Each number is 128 + 24 x the weight over its row's rms, rounded and kept within 0 to 255. Layers, rows and columns count from 0. Numbers have three digits each. The size before them is the row's rms in percent of the matrix's.

# up: layer 12 MLP up, 384x96, rms 0.105, rows 235-266, columns 0-95
# down: layer 12 MLP down (transposed), 384x96, rms 0.0934, rows 235-266, columns 0-95
up235 105:174092129142124154123124112121076134087139151144107121112121120152130109122097115100133111104126085135140108130111111121141128092130165159170105115112131085171124121202119121111162124130123090147155128129115151147092110121151084180110105126149121118111168095100158117149125158136098128162
down235 104:142110177099157116116164132129145092183130096108125145095133146127126172102144142133106134085134152159132141152114111101129140134107132162172138118099083196137146102078113120125151125161142162131124108087159120125124108145136124112121136116146104150084144171114137160166127154126108146131
up236 098:164140148137092123126156141143085108092163091142117126163151139126132129109138112126173156154127087106100111109147120121134144103107179144128105093107119172108152155094077115113168121107146138110160095106156124116113124142087100162098104168098124142112155141090136112147109141130123105096
down236 100:111140120100142142134104130116142143158124128125117115160140110126109118136101157083115117131140111136118147108133129167139138158157160153099089159120151129166156159132139161161141085154094121103159138097167096090138133172106093156107168090082120133132154107090112169128096117117096160097
up237 105:134135141114167108141173137145145122110171101128112122126129140158117153109189131151148137108119114127126118138105086137126140129114183149160105146124124132114162124147091129091128134119100152156146122107176081135145160156131139082120143122140181141129153109149121104212158119111130101128
down237 102:151157144139101147138114144137113129114156112185122103128161163094132165098142191141117128113120151091119105091101181113138151118135124177137153129131118107126136108115141096127128111122109119072140119159159161094132168130117105155144137116133102127080153147118128152128113089154116183133
up238 093:132081127158122110099172135098126160134127111160129145170108139105146106105157129121124133075138177144151111079147147142106093116149112143142115139112106082138113161122135146124154136057135148142121133115133160138127143157103138137099128134163120101134075139113080154112161140149152109162
down238 092:115150175131142114155113146122130136111133146151124149127161126190130147155118101135137110165079086142118164162069098173127125103139130073117096078131111110158122079138120151173099111161114148127096107106118130112085108124180109123128123112109132123141156118131124122113112126127128120122
up239 105:098095123137137119146154154120123096168149138105113103097082139121106111085157081162169143097115093121176153098089112125102129106123146139147143137123110157132157137108140104093137133112111155135134143112140169146095159163112137116138129173178106115122133104148091144160113108148095148105
down239 103:103111142106103136129069158129137122135139114102158104113121136060149113140136093118117143125099107125138163129093136131131101152110172156113149146116127124149108093147122119153185100131111131121147128144074148155110083117131107075131124125110140089124114146108080114128169125175140091122
up240 092:122122198100115142160127131114115135130128087153110114079101116141130133124119110150134103130114096121134125130150135135100113101135115128073116106146112122153148156149107133133116178152088093137121154161130096108138143090114158103138110172097117139122076066180125132129142130084093125142
down240 091:102115087117139123157123137148089117133102127119142132173095139100127119092125169148106159121093090081130105119113150149139117153087129138092085166153139116123137110113112111079141118109166126078117134107132142149154120098179138154129126150101134175145146128113130142127168135160156140083
up241 088:110108125215113129112123175139093118155131128184113143088119116170132162092124127150168119117147130118150124118149083130098071122155105121129121099110117122163124125106164108118145119111112172142111177116144148094117113121099131127142141122098129141112112119123094101112140130107083108124
down241 090:084149112135130138107141118102090117170131095119135118131142154121080162094132120114113094114146144117176125114134121170113135145170149147140130116128165078143168122133112141153103089106123125120082073130131121126084118113131127156173143135141110116093096117126152126080189123105117115122
up242 091:108161158092129092103143112125115100122166127104132103084167155163124126125073106099150117165134107101108133085119127142145109115162148125134092118153107106161133113115146086096117113154127163172159138146136104134139127119149114138109107164167138124128131174150147127103155077140122091155
down242 094:152090108120130178130113123132135133143136128130127179125138113136160157141116135163170128117114137159125122177156120119112173125129092145088165136073125109096130144126082110109104110175144115129103137126118117100101085093089103130136128116084099138127117171149121100115125189134154132141
up243 101:122132130123101132114148152102130121090112121112124129132150112143187086121118112095155134116138086113136147142107147108143164153166125181101116149145138112148106111114147136106094141120131139158133163085106113120113102118152134105113157127179139101137079089185056118145120124138097153126
down243 101:144069133144103138123128173142163142108104114157135149134099118108069158156098125142133117131111167133141124153142135139115143106112121132110062098146094138138130096117124089156128162154123096136165128106131151106092092102115101119126122120133097097136126164134164149151142156111141194127
up244 075:131167100141095104081131123103147112126136127097082129170113141135131113111106112106108111175123116116153099113071132176132143168148140174086096112127156142133133130114130118140131141140119173110161147124156129117158118155090125172130098141115090137142153136092140110173141130118115120075
down244 080:071117099160077131118131124101147164141126127127124083135103129091083167142148156123134147151126097167157112100129091149144127157135151137167090089113129107103133112144141152090161132145158116087105162156092108151119144146111145109109130145104112127110126148121108109125137182100126098117
up245 111:123089176109129097129121086132099107156131115169117145131139141145128130074109147078131122140154120085147119120094107132109136128129110101151115124094121103124143122116159125104138152073101107127179156124163153106134148164124118156109123155120181066117127099175112143108111154135114129127
down245 112:099133158135157102101119108172146118136112155110115184130122095131124131104125109100133146106120115131085085097135126104128128098121144174120142129130102102146121127112121109135134117128163147170113115137145155118108092091138165103119076167178164120072145144126091127138157110107108095170
up246 111:142133133148116150081144176077085126125114146107120112099122146132142081127117109133176114124097129107192155130111080140138123121127153135103117138128103132101143102137146147151110125108122161144125132123120124166104144193120111132131123120140121159128139125062123110101141137140054131156
down246 109:142116103131127104157107148168125158114107121111097108184183151141133099115160148105098116145127128123170128128140130094135129116132100116146105113164086193156091169098151133138124124129164119100105106096134117148147141106141157139160099141088158130147126147148142151163166103091124132118
up247 094:115134120154187127146138175138123118096165104134095134146061126152146090110139113154133128110105149108145130144182127152152159122108126135150114121139154123111165138135161124115164185129104162160159127143138080105124107117166127161099145119104116122109137087157133112111138121179132131136
down247 094:178145133151182162151131136144143136164120113136134152092140112138130131106121115137120138093120127105122121120133081171143157106097164141096170162070144127121146106148173135182141156115150137121170153131130109170111105112143154147133125109192149144146095115124149144096120106134130141126
up248 109:156104124130126107093140133113079108106131084158134129141079131126131123121150119147135129154147103135161097120105140154091103114142104137130111138152115163132132128109161118065162101108133092116207153101159096129097156155131120121086067113120125104126149116127119130150099119156143114146
down248 107:107178148132147185123180129104150158088127156108085116125161109154108146135149142111128164119139116127088135157147091109162065125097090188089139146122137120151110137127137123178119103122124086149124134138127139114122123107144149159168108161131115126123110134111122123095118111150112139124
up249 104:143151152136130109116150163117117130120145138164110099169128138159180106113144135177135096154152140115142152104136117125139136139146128139135150117136146156114115143180104141120118174090136139150168152140138176184122092124112093207128117150110094133137123112130132154116079127144140111096
down249 103:174053128134166135101133107130166108168096122134152141160141117080136112135112140104106122097107139106147112122148104155113144138093129144094152147086119177107143094108178102141145134133145144152116114100111112147146128081124144090078125118137121150113132138141124081144105116132099147128
up250 105:126103149081146118123133130130100120156133121089128126137133105162144078118138110125125116101126038128133152129105138122121140135137127177106119142132119160149142123127144181114096112097144154125150175123142136128127115138143160153099087135148124111097145131179156106172071080133129108130
down250 105:132145115164071118105116118111185154134150099109118135087109131132172119118110136087130085121142099140145127070121129146097137136119120160126104178129107111136098097132080139143153122091128172123142099083109136105139079122110145131138162141130141103120148166153127125173157136125109130121
up251 092:143161141161145123150128132147110125070186152164119112102100135165156101120195136117161122142135139100162115154114081115176125134124115092156117126113084081149097131119135184128145121120127122147164115136151146139136162146107127116116107117118150115119157121124120149096126174156116122131
down251 091:082142104119135086142095111149145140127113130139118104154139139125113107110153097082102139149144118109086148151115145135123086143100093090141130110180124122121125089127128086103096125133116118111097091086149116114086073150131125144134111136161154098150177131160124101154120134135102092094
up252 108:162071153119142115098123132115131117072157122111110145150085147131102096085173118101129157120180117146106106110162082147152142124123177129106136147126145116157089134153129122080117169119112152121134122102144152118130138123162141168105129121128141097118122104124172108111110133168125098111
down252 110:167137126161129103126164114141104127123134121122108101130147097119123133121156119109130141143102106136124125129109127109084094161114167085138148152120098153103128126101141104132190154118130135149121108137187182163155107119112151135155131127151138118073108150109133165172147117058154115143
up253 101:105081133126094112119097112116110145111154128136108098080147135106105127097141104148131105044114115089134116133136123106162102105146126149107139129093125128143177172129131145140156131131092143124149163102117137128159131098109115151111148131112173188100120085148141148175142122143139120134
down253 102:128094144147117154111125145145167125135062155104139116117155080158131104120133124084165133146129106124133139153115166145141103081116076123098068149121178113157105142153157121105108129128133117159135093151152131135101127137106136119108111143089099092160129135133126098097127119171110146122
up254 106:158149127126129111134182140115088100128137096145157112097129147157115133129145071155168129118139115114183112144113102109118160126120145152143123149091087099155143179187106136132129103113133137140110131143136149119145167158105146148120112124119148146085102110183133111092146113160118099113
down254 108:121135164120133077139126128110131110110127148145151121115144181121117143189193120102147133142132119136148131111121177128156124083129116141125115123153119119132156093140107106155132138086139148126126105143107114086164090153131185140095136140149150159084149164141130147124131068102125141109
up255 114:137123140110144118153117126108131078100147142144099095111065131142134116098119125116124099109161082110133088102139102172122147103119143124095082160117131121091113135111127153119143177110124114157121122092123105110103109148133162144068106139163121095100098104135126137104109104131160102170
down255 108:181146111095145109110120148105097105165142084121113133145148119129145166128120091105155139154137157176146126132104117110133138112117152102148134101084111124155151122134102128136118117118151123134087149133089138130128121099090139123154097096129164122119099206102142141113137154104117076081
up256 099:155140134168157112088131150122138090106160132158122148121120150124146085107190130163145128134135109153157136075141097107160161126103160150119132147114091105109092137144118156102143143153128137127109107095164150150144161124149133126110124127129131103130079109086118152174159160167130148150
down256 092:139170144122118150125129157173103109125142085129110106118140157125117102108136123143119141198146126109144114149145143112107088165115145143126165125100128143128130120155123135121129146152140116137147143098123127136124134124128128139054143112115144087213121089092090125133078116127171137159
up257 092:160051179109105129112130122105124114119081142110152138141132082103109137108126140161192142104131131141133123084164075134138086158137093101139104124139111093131139112159118119133129166098139162143165130152113131136130132124112123149107144144084150133107133118153119093151140155163125121132
down257 094:168139130127100120129172088172112157090131142144117149122138145107137118139143124112148109175097120129097147119131151169137126122151130115099125142096154131102151099149137144167129058117115112144102141140172107141152109127161131122135141089101082146128136120106168124108171147087155081153
up258 102:147128136118155120108124139117119125112155166124092087109084149125167131117161093121144136135118133162126146102130119148147147117121124128120074144133131138145136197166120159106155136141139141140182146150137157116160147095098078130122108115140150145098116173090134156146085155165120081129
down258 102:118100109094123136096134153138109134107170114119135095130134140127144168178103127164169074114140164149151092114115139125112090123129105100100122179131139097092144147174157132124120140102132111102114184161098106139108112131125162116146126164168144125094130125080121132115150106105124100145
up259 086:130087140107146113164134141098117146162143121137116125073107139097104128137120153135135154111122144126175141128144093164104181136139157123169135114149131084141130130093134146122069119102163168173130101142170113174126127100138106122131132115157158124088129121156100137157144148098115105094
down259 097:117093112133114137086168160153149145102110136095133134114130121173140109109175158144106112142123123165123112121119116097111143124113081117146158121097138140098089130143036132188132109154115137133123123148137103128159157147097106135189132103108156119150141140151140109127116124146136139152
up260 094:109098146099144062137160107128133062127100119145113102114130132110133120107165117145139141132115131163118142126134099103109123157161145131166083114120128120132116126169139094124100118141119140165137106111128138107109137119088110144062136126120163165101127071162102141098116108118131080104
down260 096:101150145165119082125133134102111109123134090127193122104154111130135165096125146115111111116129157143119159146127185102110103139162133150139093122172161139126137109094137100157137059177087147103132116135129157114134131124129124168150141108145142143095109121159119126112145082138140156119
up261 092:181108142126110084136163132112144101130131160177109150192086139187126099152155162167153140139154145143132138097112144139144134085111118128169091125111122091140119135129131165070117105114135091107127122133133152120138168118132154117096146121146138145116112115129141127153156162124108108116
down261 090:165124131157087114145131147151124135139145106143108125117126171112123084103164129123106142187120131125126134116086130138139112124094124101132128140123117116139139130158126146103116114103117105125093131115105118145100105143139137110074126094124149127255114154111090123144115114103125118144
up262 085:120151081157159096093137176124147133152127109151135144146107116127179115142099106109092168136149120141132118139137129149122114078134118150114130158120150114156089140122154158110121141128120179168135102112172157142134133176088173145132154174159125098126141121123130106147107174154141138147
down262 086:126142173144131125126153122115124128160100095079115100091150108148103124080140119120141099130103113092163134117126122155138119159183144161119145132125162125104125114107132083150101159165112104161119144139147103078141154102135095132178200124102125145109135101143127136128157126123153113136
up263 097:112120195127124106121140110113099139112142174177142150135094134148137126067123153191138122108158090115105118114140124139146151164164096153156122177117158082157132120119151129084086126147116141156141114128142159161151139116127147115118153137105133116118157126104136154149162123149129139108
down263 102:135135125150128139100133127136144145123166163154129142136111141143151104107115112091099115123129176127135151169126117091130118105112091162124122096098148156121109147123093132112136133136134083118188130102132167126163134095094126117178134122165088139094115091142159166157100104137069134160
up264 087:129127147126101079076163151122150121145101154126130174109142092115099116160144137164126113095152099095147149166129113177150105083129116124108081152093120100098090155147068133132127146125128110128126137123115103148137118140104104141121092152148111139132121109135100110148131112092076137111
down264 087:114081126106131131114156107188133149124144110105138122134118116156110121142135125132134092203076127146142071151138138123114141097101123142130133086112128119117134150101094126182116124104097145140135160122114155103118142152139143141068127112119129107153151111143136079146109111176117123169
up265 105:136086134112172090159115141144144097091106118128132130128102094131157153136126077134137103110102148109134121128143136156092111134121118103145090118101133156136114145141123165096152179105127125160168157114139100094138138117163071095091110120094157145111089147122097105129113098127106083123
down265 105:113141146109117119128141107083141140163063111139118098158094136128139135146169111094109151113091151127156120103109117095119130120153126156130136134126135086118130127163174126171131157139182151121128116092151074096152093103151141125107153130124111073135117122109161123113096151121146087115
up266 106:132103121097131114161177151116115087139129163094105087107112068137119112121105145112142100127137096109147136117165107117131127121150107175126151173103124125103120141170140142124146138099112118120183090143134110117118157131132139125138087140098160124085155096093110139135125185104096104133
down266 106:129122093123154160162124072114129114114151151124116113134125118106105126122127129180129148094103136149109162108103152115112076153136154139125117085102102154148130125139135181139131106151126138146121119127166116098121134120118082150089107188114172109096114144178127131100099144083118154154